{
  "tie_embeddings": true,
  "lr": 0.00214,
  "decay_fraction": 0.655,
  "train_tokens": 423600000
}
Each number is 128 + 32 x the weight over its row's rms, rounded and kept within 0 to 255. Layers, rows and columns count from 0. Numbers have three digits each. The size before them is the row's rms in percent of the matrix's.

# up: layer 2 MLP up, 1024x256, rms 0.106, rows 881-980, columns 64-127
# down: layer 2 MLP down (transposed), 1024x256, rms 0.0628, rows 881-980, columns 64-127
up881 093:133141118059152138140130139186124138170041117116106109154090095166119065072138169153117124095136106098159160111093105047153141111111139111065178119119186119174148119134118039133156119204108156
down881 083:173177097162130127175156153145085098121128134133173125115079111066070107151147066119089089129145123141159082099123103077114150116159118055148132125158163232140076102101168146153170143141131152
up882 115:153094111065174146176131088178159114103169129082136109178065140118160133095144058064159080151073101112143108148143080155133097137153162177150152098150105110119147103128108187134093088117123124
down882 119:112122123075160066140128108066124121072146115070133134117119137144117099155172142086175186127159120127136086128079102115180159124123211189163093151079082109138162146144170147202123129189089110
up883 031:099136107105150155118096084103124159164152152138130121144156129155109162150114123169136101112131195141159141118172144112088254158167113117191134161103154117099107102144151116143148174150161156
down883 013:143167090190151100121165133150135142108144109158129112102124159098175108149130116130128170162162133153104179134146140164118116168131149161112104127131154133152164174170142127107131101225059074
up884 104:125158168125132116104187105166148056110159133130117049140077189087169117074096091086164123154149113101201131150098108111131110095069131123154098142121118124101125163126105154164102122123157093
down884 102:097123178088152116125101124134110075125109167158125184146097117114148159106077094176121104111112127162165086128142126117159131053153138166125106134134136157133189170228102145125110139093208120
up885 101:129081117142164122159179058103096115130080139134068127097087131105153077099167118145144158086171204158129149122116065098161112124086182093093112154148075138126186176171169101133113098108063103
down885 103:148123164129109107147106149147098169129119126115097137170135128110115111133084091075148082049159149138099118078123086083123133096102145197122138125070180132041160118124098121178174137126101136
up886 108:169121126156131128133127139119090067184104092135105149140131146140091150063167148112127086069142115134125127068106151166163121114076189157130182133165133126183104128178098109165144097136180148
down886 101:049110146118098162063142186104101115152133127128115144088135095078152068111122114128086053109125141135075144107121192093137147093054106136100113059120117166173136109125186126094183138058107165
up887 087:159154105038105117085163081113074118158131176099115142166136135131084087133101130150078160124162136081120125124123157121188109093137085114071134153154135144105117180152069152159104136185103138
down887 070:155146121087146086126067174114116187159129111126123087110172123136115092103115133055128108119144107133172092106135075129168111097110076134128092141168118147119168078110114152094124113083082193
up888 108:121145068130171146112150161104161105127140043038103131110064148142141134140178114133092120087126085108211078119121147145178121103109149062057075144154127087160153134152150113168115091135121157
down888 096:140117075147167131112123133090128077092125059097139160138126141129125127104190149156135130082177173132166000138134122176160122145114137156137154129112138136130196110124123094116121044152126123
up889 112:126138101087128175046152091159116097135142089088133107172111115144130094105172069114156103069131150114140063094151108151187111186122176141096072195158166142161125136111139111165096150136095124
down889 087:148118103138103117119188149088151072162090099075105101198107088154154103115090109109138098095137138133097023181144160116159090167058114130138111131147102103154161169121074140136146122092098159
up890 092:100169086136133117090166138121107134163096137100156180074092115113114075153163101083105133104147130097116138151105025184113139108098155093060078135138107147129115167152090150119160125151063113
down890 091:152133120088113149083110138188094169117095086141126117115068133059104102107140177134153094188120197143146109141148109115163122154177094095109091125130153177123166158115143172077167142085127172
up891 080:124122110121142165103211149117180111112169150119101151125135109157093113093154152175123071072161114103148127093187092116123129147151130085058160135110102119141142125155121122131114104072144171
down891 088:157147106218145126139089142074136133153154167111100105147061124107094097117134076102149164157055165171179140084142149094116109147098130118134124124129142164134130096154118119129089127135077147
up892 101:132073066125146146120166078130123047108096049061109098114122096157147154087159121126140079088130107080171065135154150130192118130111160139105109156159166097153147178101113104176136117123097099
down892 091:166085140133188145115161134083143070152135079074158122123126117126116149123152120115154116097192126147122037124143130143139132156098112097089084115157132074165157177090127103136110096153103167
up893 103:117169083106104133112177122122107157100086116033117151139121108129152146137146091078149066124127182125108137060125105121202124167137094106099069129176154124096096101122136101145153109177125106
down893 094:155123122112118129133123116119137159130181165175128133189155100084140161149083102146133158071107103061106079088107102153101136190151106153118069125176132159104179163157090092146083104106143101
up894 124:114108083088151123126159152126131060110123136108152102166095111123164097123152070084103121124165147112142087133138115177177109158112124136116086162117162103158116177128111093174110133147121119
down894 148:122106137160088123096142083113128169135129104122116130135150142112077099162153117147159141091165099129117124147145150052128146147171143164148159139116082218066180137173131136112106118115095124
up895 098:092123114088154194168128067094125132070075148072151073154126169076115062117144095105135142172104105069161115192136052124180102129156134105144120107139108148156122117139066086141149118163064101
down895 101:115111138133079090098127123092142152082202152129148155116147145147056133073152156131144105104146188136142160106126087174111118101094161139133126115160159137147073040161094155195130129167095118
up896 113:126148121064141117074096153133127133121111136124099167216101137103141074068190090133123159144142117086142095132122082164156114149075104122123119165126105099133066181140099134144162125119130150
down896 110:142204123147175097110101123113112142125085124121065119124154091147141084104150140111091087120130095082167106171159101100151140149124118099146105120163095170129105037145117125101139153117110163
up897 110:147150074112156147086160129120138114120085062055117125143108101135143132121185074133178139127162103117167075173153089167163124137105165080072093179110129166106171173129141118179154122147059128
down897 092:175105108170115189109151128104107084070146086129127115101144137124088127105147106148138157115106112136129000118181112139141108148061118179124102124130119118138125179126134125151150187124106134
up898 109:128152102080135156146097126114168106159185127113077164207099180149122141109103061172119082136103126096143112162128132114159123142153109137092154159087194163135103108138160149169122120144125116
down898 083:104147144139112118111141140122161105120128117084115150176067117119052141153083126124122148151103114112118108104161091210074119133107119158116115140159133113115162137099111125103087138140137094
up899 110:123138107126137130094174165148139079100153146091183169123118116139122149155170153167132166095170117156148093124179105085115086173139147137110160124092110098166188142096129131141094105118155119
down899 129:115134117132150118183129164140111082167134144097158139170150166112138070106130135064132171220109102101106117124112130097185111118088146134116153122167163134138094132147132095119082127140059182
up900 108:176146106106147154108151140108117132109141105088122154166136170105113151112127127081105079105087098153134133147180117197162105179149086072078144172155132147131135095131076132163071122109135144
down900 084:194130169094130095160176139128130082108083104097143141191209064156159194105109092096080126178105096127106055134108181124145146133188069105134111182159122124031133150130103116151075116096152132
up901 114:170145094120178154154101146170155140121077122113152152113096112121126090097164141128117141137098143076130098108171141097160098121122082153112096124137183068108173122093091140112110119151087159
down901 117:154118183074136124176113087162126137094101085102182167125102183152137104136149153145047118137152130140121112156122124124134118113077104114141151112122161079135096130052148142127095165149076180
up902 105:097116137122175162063165119168132118119143105083135040130082176111112114084171074103097112107145094100155104114108117171126153142131133089104072134138116079183139161076095118142089068123126123
down902 042:091123173164139142128116161118116153132059125097141099141114116086134134167129068142140077128114104189117000116087114126202147155124121108151057141125144150126083053133168094137108136114128135
up903 099:124100115103153147071109134096174077127090073084124118122083116089153076110152083109160154132137112121196065113116125152180103115079181071130118140151113146148190140134109080163136110117104097
down903 112:126077112154170148075148149089134039112109063134125119119094143120121129136144127091104097086166114118153026142134151150126110107111169158118113136144141143108139132102102122126100119126110177
up904 111:132083106100138111165152104138097107108145099124131121085096185148105165133135119197169136097125097091124062166139108129183109121162150084068127148167165115148079180130166161180168103161096130
down904 095:127151123099138105120185139150105121173169151136142156093106191106097221131128127100084162153095111145124158094117099094116105053136144139100141101182154111107113125094126122054134162144091025
up905 100:099145141172133130104145074140131073055140135106164121164075113162134117128211136097117107106115152144182124120148108104115146105135118161095165118145089130122098127111073144169148104093168185
down905 109:142142101133059117146146097127111131037227134128073130126153091146133133172185148163119101129132163177118171064140109106118118081189163112166144092115079164164167130170137139157128094062074126
up906 100:156076130127127116075154173139106114154159140091156151216128048160110120127127131098151159084187127126145051143166166137149147158108129148137108161117096081091132165133059116137141160103069095
down906 134:134132119177141099179196163107174134147163113071132098188131082075120096145134168106151062127104116087121112146115207163152130062154126120102137110160096129128169139185098130097141096139088165
up907 078:165111071119186157085202144129118065116078053069124092165096100186180130120175087072137104090152144094142046103153138121145116151154147115025101149168152102190158159099128076143138120152114124
down907 101:137092127128154156112167115110129039114118053096143087107124137130108131100186093125175129099166107108137039118165136163197109162108154129076076130181150062214122150095114083168117129150079129
up908 113:149107076108182161123184134150148089127103050069129100138053147158153128056170096118127078062103156121169052134138115117173107130113163069088111126147099083143148168159151081166085128130096161
down908 074:087121076100123111132097130082138097156114064117128179142093084116057129151092110117121101085195181118109065150135184117145135142084130120117142132120124138114107130088110112121092141163125136
up909 098:077078172099139126174111090128105058062104120111157057155148136124156101106144164155174141172138113135139131100129096105151122140118132113141155121146128065166169086099107085201125122139103111
down909 095:145097126117072114129148105158175126081094077135209129091135138201161091106072169118081127111147121106113074117101111112097143163160119137130130140149168116119137061129126179156165107131153100
up910 100:118102085128140099149127150135112117162088116089123175096140150163151155108126118140088112113176117115116154117101140154144133065087120068115109079146169141122117117098155151135157126127089179
down910 111:113117120153129126105201107180146120145151164168092145179108121091106123129047129173119097063087118165116099113110091106127122036170166151065096072139192185059051115127145184139143132106135156
up911 109:127112138121132133111110155189198125121117096029060112140094084123109134121154115149131123090089112100149101129104092099190120123150172112094146111108176116126158115122077126114085071153132161
down911 131:143104135139109083108102161143128096126153190145145160159166081131108102099118091127119133075180094116135172120123076160157133128135107078105144151157157161096091171087146062082113089102177111
up912 098:143136137072126124087084121093180116123114090148121167137098175127190125048135140130124083103130079159144098122096164122144106173176143132160116095149138142118113135116157133107162129167121138
down912 118:165142107132110115104165099113147106163179087174143109129088128087090110120130105122119148153188108111148098168099192168082109150055074163210123037086126148079127166101146104043141148074171103
up913 097:122121155044137161137076101190124082160145109126124108208111190210150117119112078153080138117093082118168087171111154141142135147096088074081092170188190103171110139097076163168159108167116074
down913 074:198171112099102089164180120174062091120138156113166100108157113127071131161107169138112131110113135109164024107115131174143121159101125057156087147177131126148092100153120160125113138110093178
up914 114:167069105020119114096128148095155110064109109127121112109117082100170112166161075122125133150224172068126103155156150127146121080193160085146114099140130114196157161114142140160111102123165167
down914 114:078099142141135129108125172118127133081106098110100134122156144129126066135118154162088130116091134068164158184129154102125088128058110177121128133129171125140046061116204157103113176189097204
up915 112:105137090111142136105141121133154088101116081080130123171120135167140146075177103147179103097133122089163048099130123131150134133128155116090102156141140071152134147091094097156110085095100127
down915 078:169081129132174133116097084063172117122109097077128128117107111074096119085178124094113075108153130166164030147152123117180140098087114143128138158122118141116133206133098137160108080102114130
up916 090:133090115141114071083085192117132038133133151127204113180143098180124137115157151094194142120155175079132052126106115113152137126121138108106142156165157120201142093166090105149125101104137130
down916 078:133096120152113101177141155087127134075166115117110145141178155108126083187180105072157160121134173138135111109131134149082159135132108142200094102153130108142160168118103149134177146065128100
up917 096:145072087155167101108153093159099096129126114095154101067123089172136119126163096133187155126086150109114136157118095099139143136130193094118151075163114134181164115119126122194110094129171096
down917 102:161113147120092156096135133142113074123086126072088126140163086104145109132125110152137134150120064120153163116186131117151118044176163117168120110182087118129138160120136145161074109087102120
up918 089:100133149127179154098147085216136131096046136046123144139112087107143121129145124161084174119065100091112144137152098129187103137127173183129106099095120085209150102134095136125066123231120087
down918 087:138086106108111037125110143095077142153166133157134150128183152106109147109078118113183120176150173127125066094125168135067149137117098070120204130128128149070113167126161143125144131150155126
up919 119:169085110098167127129158092122104092184076137130135162119095087111158131113147093120191088107089131152115135141125059147151103136097206132115073173149087135138104207136108105161132135082076157
down919 136:147085069128121142093103090129103140219131150106143108134151151094108106106153152131074111096080194124123135096095178112131125076117113133105105153187106097098152119135140138191147115147150175
up920 111:119092139099149145124186101199171158124143088092101145024142116143194115088105107076134084151093138142135130164116097172172117166123135072102102149120110102109111122106132137153109130075066140
down920 119:038123084168176095123171164150150163103119137095077147099137113141056136133083120119163122163088150151139095096130079137125124136152135138101166076125079176109079058161138159124110139141108157
up921 100:105112143110113123141097110189060117109146138115146147168116111182122127134148092074140092131174153093156064077164148148117118166116085171123105147162145094105100080159141104134106131136126169
down921 091:085135152142131123123156039112192106122156096095137175175127093196123117090125129143131164152156085091122122134096145112099113070125180176139146112084160162122067149144172164223128163133149134
up922 111:172161092082158153074142149140154143080156125114105131134144107180138108142206142153107087104191161151113135212150103171166129154098206029079124133070098094134146125094100125179151141120081137
down922 111:067183106169103140167067109191142147167164146137147144177200148121085168158063123153106166115119114126147138133133087091122149138163131137130131053121152119105159211114090094065113147165160148
up923 105:057163122140106104108168194129129082118142133113087055209063169150127131069158084130087107072072180088105124170122069121191113117129122085143125157142088101182102117160118116174097101101094120
down923 084:186164107111113123119126127074098088133133109108066124135190171133166078130160090143143139139134107170076123081135080106127146111107139169123197166126156139146113141054147097080109127074165109
up924 096:109141109141101140078153125050132121087095071144081132133100148149119184106145123130129129138184133136143120099157153090148148162114115162132112163134102125109144140122127117120097151111138088
down924 091:165187145117109130178117081182171133086085111117095159103119127129101131086148154136086170175105114148146175115124128126057126095130123102187090112136117191110160108064132139127140118067161062
up925 095:115136093155169130114182118099110055096132058066088104160084115177132137082175107082153138085141114116134088106133141083177100148104208138103083141168126147146109120136142128155133142148127099
down925 106:134087117117149189094147120086141041108089093101179126113103116135164164113165113113158121107177125106145011164182103178185096130086112132068120129157128087190129100122094067168098131178086124
up926 086:111052084117199167127154130166156081133096095066114136160097102138152161135183113119147106078132095151207068137140148137162105111127157132124106154130183110132144157106120096141107131102082163
down926 120:145086102151187142131159128089117052114115046108153135091113125152130148107170088120173179096171068139132036091153132147157145163115138120111106107149130082143102183096135067121092113115110168
up927 110:115129132080173173140148089133145111169132094127148099156097179099126162077108119141153126128123118080204118119132175189113112098082188072133121179105161067170101130110079133187124131102143104
down927 106:158111106095146085074062163094111156142077104094135161110108147140132165119102092158090145156087152157135136134108184173096160093134111111141094134133126122113141131135134109155116149144120070
up928 105:155135134120124129133117134087081129128136126140108137194101191124111131149169110118108135094130110082149150076152140137195136141117134073099147138124072146112087140146099064132067121136109159
down928 087:125112109132096159132208076052130132092158147148138114153152126078119092063117123119128152189133103101101088186101141112160120159171119173134085138191157127119164135100128159097110154188173182
up929 118:127071116079134135094190173092137105103152107097181158101083139137158133149131111161104153114181099147135092206150108102111130150150139161132068117149125091084131181142123087126121107125122113
down929 117:124155126124117130140161169134112097150143101106138102143063191102132140132124117134141107179140163145163043183131134105164142144086180095115165099095169167074122151096129117156097111140131089
up930 101:125134100095189138078114117125178034153137059055120086193079136122134126109189031121143106101119076148177074128110122184144162078160193126118077134111124091121136154091103090131136082148112144
down930 109:149117094135145162109102160101142071097100089090144149100105127101101120102183125134167146121137114107136000133133129135132096129129171131128150074130121117116113163123117059126109092170102135
up931 122:134083115078156113121136137123145076144156140102115112202130078139133073123147089095109080116174155092142082152152107190181095161100152134109072160156106109151118197145074106172166123137081107
down931 164:130107106177086180054117073142133164163168100123128119164151121101117087158153177138172153107160101124127111125158169094122107129163138178130145166141140194064138099164121114097127145099109108
up932 101:159078135127188178123101103142174093097143094123099087164100144133150168116147158065083089118082106152157107108105094122173149101124162097105142131118146121151157105137088157175082074143131136
down932 093:119133167121136112118114115092156129070138158089176174109083134129117116130161136121091155117128183089084148095156126131173154167115082069117167122130090103112159159164155135113087089082158118
up933 084:089151087172131231093131187107136117117067150071127071121131178102096154121118129080087151129176135074127144108143076109225129084135079145067154150101112111133133183178099085148122121202073084
down933 126:103110140153125161175135132052138170114138151064137122134139179107097099168126147113132133116140168111122113173128108128111133107125097129108123126090143145151145101138127125143090120094121136
up934 111:124115091137130150110132164156157057134124065085096161123129098151137115093117000135123140067167122143111120130142100157169131126137161081085065110126111121122163141139109105131086089139124170
down934 104:118152124100196122141201122097133100124203116136105161120128129188116126153103082151125147035167132195147101113162102147133143102133175134092130114142135126065144134143116138131131121107120130
up935 089:135115159094130183169108080115098114158092105117068153164154088096172106142136118142201105130129111162119111088152129123124107213071152169124098235172095053217088109172113087168125120134112087
down935 108:149187134108068121119117100051129169116100128124124136137181119165113188115179103098161112097135209155140088177137145108115077052127187138122122101107120158070177095118154118181123121074071099
up936 107:090151121051104146140105140163074112112108106110125168112125184154135159048137124130142131024139117161160103093094134151138115121174129115131148161173103091131139126129159111108073118195113069
down936 089:133156118077081086117106098173078165123109195134124102127130172162137108173126098187083180150128125091175095139136138096107102132090124174088164119111143047157124106106123184126155132155139134
up937 095:122168143096132176175154078237122122138100101029135126146140082077115073151131049137172151126129123086146167146123136120105127136094178152081121104127141122178088087093121065123122130175112117
down937 103:146108152156143111121150141154158117060174145181101145151124171079119172175107102170164097051116168111144081117113121110099106150111065145149137113141099160158145157057111095114171110124176129
up938 083:120122092124200117136167146099178056124095032043132125164106089172181164112199144094149122101135158113169088151158141136147130137078126105093076115150121095162137134103165088143116141160130143
down938 114:120107125115158167096188125123149027129122066087130081121122107134118145075184070116156110120170097117142043133140123127186114163108130108087133108190125088171118145112091073186120144150087097
up939 100:135093128088132093123079105131141084191081109139111132137074186120110130092185125081194163093074077106114098141099125095108123152160124168139086145129144115143114155098134152144161093130126082
down939 082:115115162104113082138170065104110055126143083086135141191138177141110141110174123113183199148099096110142062164140117126120087136167155123166155122155132132140141183115151153101134145201136112
up940 081:095161130162099181129147097169159138070127124115105108138118095133126072114140112053179087095119130086143165141139097133181101110167112094071140094117144104131116129114105151165111119161094096
down940 088:164113155146119146142116111111064139190154128137122143162161102192127089119105121094139127125135127095121092169121111125116118086131170116141132139071143194133171083116142125123107130037148133
up941 103:098090073116135093119110122162161113115170104144113116137125111150128118163137095078132137087127173089127138168105076172168133116108178193124081137119165108106121222117057177152129098109105137
down941 104:097116106092046100113076143157154143108125120145129156175169169117129110077120173085155062131149154146103003097153087179168119147113149182122098127140191115103152145144102140158078131093146125
up942 124:200061090068147199146124147151139036160153099143113066124110130179170154140124116103126119116140143103146072155136170160136102107108188104091111181111124100173156184161082202160122130121149093
down942 140:168074125096134166127175192175139083140205115162115118107108130120117113144105157088140115153160127113138122135127083149179149153129127073081123133098139126181141156152146172132128149151109122
up943 096:096092156131128138132153137135070152130162112118085162094113197157173150076104138121124100156144150122187080132123125132112117137154209077136076098126194110139095187125123189198151138122131112
down943 090:125096126144105090145076146160112131111061141097147136132145161074099125155103096128119100180126186111164066128159146034122123093089214132123153079141107096119130108122136197122154119144116012
up944 088:179106142128170158107118064104170121066163151138122080103160088148150080077106179173064183130121111142144104153140118143130102151093126066140150157159041074123126139119114094112068145120098140
down944 105:171158142105138104107163077123106157153093101164158096179164143071080145141113126169083136116089113183094130178101128188165121111166138119111101115090073137115126115169167093158118114123134168
up945 078:123161119169167170119129083128109153098101134152067111162104128102162045112087130059089104077184112173123122128175146135169128112062160141118089139133112146110099127159084112115124155131082126
down945 090:071120097114057110174165165095125136132165139107149154154128136144089138140164156143145159110080142128093055138114123129137122129145153086176143084113132126155163127108138138128139115093161131
up946 120:193106082098124144149192110091131051181152084106108136118091130132147155125133095129170123168183146091209083144133146080156148147128188072121091135133127152167137225177150120136114095143100148
down946 137:111093097216106151156184114124098112130097098177131164088140159081110158163127182127126090127131102133176138100101156124034092104205116177144157083096109119212108146162144113115139123090090147
up947 111:136156134123147156096172145116119128054124096154123113145081115191138169124157113146107077143099147168163092102137157136181127158070179081038093162125071082126095206159143117151110109090141134
down947 119:168164149118074136094111130145119127080179096138104137141159122056061151142137129135088069149108104185170149088131177148130162123131150182100113157158132089146136167098150158158112130143063173
up948 114:146109117057153171122151139149128073117137131121128104126116158125147141123161145218118061085114120136129081101141102170137115134097114121072141146171091101169177099146146106176136100133120076
down948 120:067183189103190129130130093100138153121115162110058072184138132128084178122101124119107081135162142150074171092150148138172126113149107113159114131189112129139152084138168181145115098138116158
up949 101:086131110101145131125177145091141119157076109109090139101112106193106154140176127152145141148140110072132080167093113112146135163108104106121101129149085109132166234112159084152121100143128126
down949 082:092175123123157111162117151146180143114081125089114129144139047113105131122123185100100173168055119194135072124127133133085145138174088122166095122108134116113166070079126140145162145127063127
up950 106:157133125092129168139105118083096101181069112110136109184105171118094125121136117075145175136115074130131147091147115166120148160146147101097112126080202093100118151150092080206106116135134156
down950 090:114165115142147120088156180122151084146100104127116107106116134097107140133092084131111098145176128126115052135160124128102131106106130062051174098131170172176178155113139166087093129118123106
up951 081:112053145143157153155126096157192103171148128141144123182087140130113184120142143146130091109106060097171091083099146148151130094123128069105117136120108124194150101114128120124083103105153137
down951 100:159134119144144103149234120103118116131087129166106113150160065163129142165079069142187107117138105151118080158139143085093141175190146131135147137094082139086177135120099150134158132156161119
up952 111:134104102146177127061122085105113119137057086096107125124100179119138100121198153113121141103128111092207094111090165116150114086158118087163113125114173077116127119143156117113097069163127101
down952 106:167080126140159091116109118135121126135107136099120064129116163124080141161134116134146202131131134028152217149106136151128108104096129091185126078147135125183142142171117151115110142163095152
up953 097:135057113135097120156148105112127083120151122144152156071111164130169135112153103099187131108148142163179060117147163103096103179124149166125155143138136102133141181103165091122048143127104094
down953 104:128173123120150087121090080102134119160097117197153121176152134129130093127120131126130172104134164124166098117110158102143119119131109139137159104128145121116131097163128111120125149142107157
up954 098:135082120077132128132114127128117089133130121115121062122099159215106160107128128154115163126103095127152109124123167108150101095106125096146127146141201122151181161165127118196136120138162129
down954 110:090153177153139110141105157158085098147128147102107045155070184106152170088117152179110168129106111100133157132115023128107123134108156095162168128170178151112166117137132148073168108116103178
up955 109:126142124108184142051155122087144075143141070060105132179088105192146134096145108129128100081155106104174082146117102111166120128084157084100095144138124109147146175100133112144168115162125130
down955 097:123108136164128161097141163068162074104147094112142124159129129130115128102154138159155103079142150115156000142155139126165108081106128129115119110176084157162132160099143113147115101165099146
up956 089:122115189115178132106115176093145119049103149141164114142130132106162102052126127134135097125142080112151144165092150111152098144099102158177167115182124128214105113096072084185119122153151084
down956 068:169153152148146152131135092092209088118091048148098185067183131194119119086099172110107085130088137126034131115146188120100124130146105133111134092159138134138115116124114117162124116114116127
up957 075:098167021090159149143140155092154117135132079115055127159109116137189158169139100090119123156115181135188107146149113111142058118148118121154071196167126142154090120159100160099147109172138107
down957 084:091166175183126184144133139110121121086131094131130075091147136159102151126168143134163106112151088167083007158083132160125141092056134144132189118125091074132105089126107151130095148092102190
up958 099:112114112064144133113117102131140105097136155138146157123144093155194108135139120133102082083103144223143141120156142136101126060052103083081164145108095093151087136097121117167116128108140174
down958 103:100131105185159110105128062086122139117139142145244126127188081141101187101124120110125099153105165153126095111119107143126102048117138124035171108171136155104114167153130144146140127185142118
up959 114:178124144019149218110161138123111109195138140099123113113092186149153172138149077146135107134155151161143100158111081154146131142131136077117074172178123090169093164159164117206103131116114084
down959 125:152114154111070198163123129074145139103090161128140099148090114110115122161103166112084081110165110174100068121119111106136155157119055116178116173102172106122141162105109185091115107152140143
up960 107:077144120110156137168111136076042100127070138088097127138082112134127128113127114198146141101121101135148114070126111105147096112027133068106144163176152113200129102128118113127106121136087160
down960 097:104122118148161050134108124154158126102161120135138141192112182107090099128179123185093130093155140156120117127126105128070132099120059195103205094154122071053140112151148132115168151125140172
up961 107:149174101088132135164167116144186123155105085119132127080050112092153116141176063119167126138073141150101147150151066150134128143158199129127105117113150133087096145116146084170146124095104148
down961 111:119132098108124160144094102122138119104142059107088119078128081094189194117112097152135109165150168141079085114141107169063161119132168120190153150166129194114149085098175067128136136125125083
up962 108:111116119106113149147182142165103122070119059123112076072153091133117122136160115096146130136133107117105096159144164172158159147163143109073127131099183087127139207115098093143122082120035129
down962 109:162160103107146136142087166102169085128131114098148077144123129125116125106090099198080108136155114079085111125124120103202131095085140148142149130123096213140154170071156082077132113171111166
up963 097:133139106155114184070156105135214085118209110148099131073139104168182137137173114122099075117099161148122115131152109142108096101109121153135132121092127094193167177104088174127153109080170090
down963 107:114163143150121130195107103100126143082119102146103116235148102158176082128138173134132158147129093092124107133120176140155152079157105082195142172094159187075174152092170110120100165123133191
up964 101:120112061126132105121126144105133093161118112133146139102128085153118109152139123134080105077131157132140104163148109074173146116148164116123142127085078105167218245166122098116092123119144123
down964 108:132170146148104120117187153106143138051142112100139096154097144112145145098104095112149117126098084144103118170118175135156149175122150169153114150105161180136120165130100118187091111105131108
up965 100:100100122139147162089110139142157041103111066098163115119148085116177107120145081150153149123168108163143137130135091124138142198098156133098128116102078120123219114155120126144123089127077072
down965 094:079123094106130119098132127110096088133122109100137144136126111175114123131051123159003176131128087164112127133121160110148139180128088177134145140140167160129122066144154173143102149158168149
up966 031:148104140158121142114180185069066114116192119122152128117102177124078095087140132160124071129087088127112155164130110124103089102207108120166146184120076101166129105033122136107097150185107068
down966 015:104115109098143118172115124141127145132084169124116165094142071136182122149121141080122166122111181091137124123084138139145126123063131143080089081144166154120140114132114119158122111132127183
up967 101:142103091114158129125127139116113108151091094062117093126108126159159120114188072116118127079076148114152050158110092161147107150091170135055094168157127093182149191133124067180103111134087130
down967 128:103080137173165145173160132124118087130110123059149108105092135135139096072136083092163152074127077123123034134123142148175141154093131119092062094207140128157143163083129088161069102150106160
up968 112:129084146131181170081142120155155137131151103099094093153104135150148081124168148073127075114083111106181085096093132170172133132164100093077120123116094058205066138117112111161105076161149127
down968 105:154063137128157127147121115160119091141116189143172119143132123111106125172116116125103087091124092182148156112130129137135152136180146129089135085158124126166145115098141093128093072172134073
up969 106:123090107102174132066156106105129069117147046076143114098100121126124149097172101141191098078122133088143094128108140185166159136083182109123108093169114101127130158088106098138085103125090124
down969 074:097110141128123159087111156134158108151121121117107119111130102116060125102155111116171110097145139159149000137127128132157147127075165148097147067167101121156151122103084094122107081159065133
up970 104:114118121092138149077174133121100112118160155120073164103152104119162143100120052096116112123113175096112110095144042126162110109125138121165079136161166102112113143092142195131142148095085185
down970 102:084173048073195038115168105052143106128144152093152152135127124130166120121082073143109125164093200067111105078110101092148133171062115167126075111148111127134140118105122164155185125119128164
up971 089:144096146071167101049109097131114130152085146117109130117128083225130108157124126156096106120072140111144132169093185116165138107124139166153080153187116098201037115119152108140156141164145146
down971 075:088053140136090174122098162134129090107102100184194090073163155092137068101175119156158123109107105196171149146124101078102118108126173123108162132143133191056140121161122171124141130095113111
up972 082:163130075097160134123189141148140088125092056076155100161087088119170134116170092105125137134114131119139074143151126138166090157104148077091131169182142136158130162114160107160117136132117143
down972 103:155100115118155115111174127080141065124132095081139097119106136159133117104171093126136107084148123090124036143182124151168103130104152130087097143173146098227142153105116089206117137161092133
up973 115:151118038152139102122189120169113147147147106089121149035104094126130125110205125077149112052104157082108115142127140098118125151104171149108123152092129140092190205140146133160117117136118136
down973 110:169145129193105092150101135141067164194113119056094145085128100136110088062109075156092139107109161141161123111132177141153120149084152172100121138127145201173174127085217155108132126154121126
up974 078:157109146146122117191117052085158139120125107149101124081151182115161119132182144064181064098216113118144140131132138106144138114140129171150143142166161124113144144155152071133161087117145103
down974 057:160077132127102169099152168159143057151128096159125102132113092086146159109107095145072170156063131144119003113099152146154134152119110128106134072118140133144144118119160118145142134094142182
up975 100:135166136081127184088062102137150130169104101067120139138155141140140127124105102147123098097055142128124122086105071122142147101152127137111116082144154103115079070107121033144154073145088131
down975 092:108141153081161170083092102156195141149104127132069136124130138158074159135183067164139087124121150111150100131124133079158165181094151094060102178130112133119159165160117135199145130116169144
up976 090:086135113111155172065116164150116148166119089123077139093130081141162144152153100176128150115125121124099143176114150153109110100167117087050078070122159134095129124148091151156156093134149154
down976 086:074165101111121033105203189114129143119118083144148153155143152138130155094098157131098126139199131105172079144131098076085096119162117119071094125162126161155157131107140136164140128237131118
up977 099:135159111169171123087154201117094119133110117146144147090121139197097113051190149125141184033075113098104149111150095151165131136162077133131117138170137128169157170088163105153089121092104134
down977 090:140143107114134124077151130193086136165198076138111156138131135097102117164089078143136089108074118141099126140122090089127100103133168116141129149106174123105133109113138130133132098170111113
up978 084:167100070093147143094147145105103084120064082104113059111096130150173135114156104119122143142119126096143077185135099174197085137109172125133084127187132112154141186151122103172147142154135101
down978 104:125121127130171122114175171083120060112101081068124109140105131122109118080152089107150128116170107086108034150173121193192109142115156135103071113169127090195125172136100093180086121171091146
up979 088:193112102107127125124126183078190072164141136133119148186142160122187195110105090139094142119110097072170000084080136137139139185129087081151100175152162131088109181129138160127156116120164118
down979 092:078149122142073087129136156147089204066131111134145137123135114147130148142173153117165099138164140138142165114110121096098139119172119096079114110125108155138144104132140090130101134156088101
up980 099:140133075120156124079182079083175104146104097102155067172129062180138137106182159149125177085162102157132113169160167097105162093110123058062075119091150138123104185115137102094141124120092156
down980 104:114079149183134125139204095062097107161053125134198167144118077112083155141064133095043092147139132110089171184125102119143118099140115140170136115147169195071073139117130191130112145155154157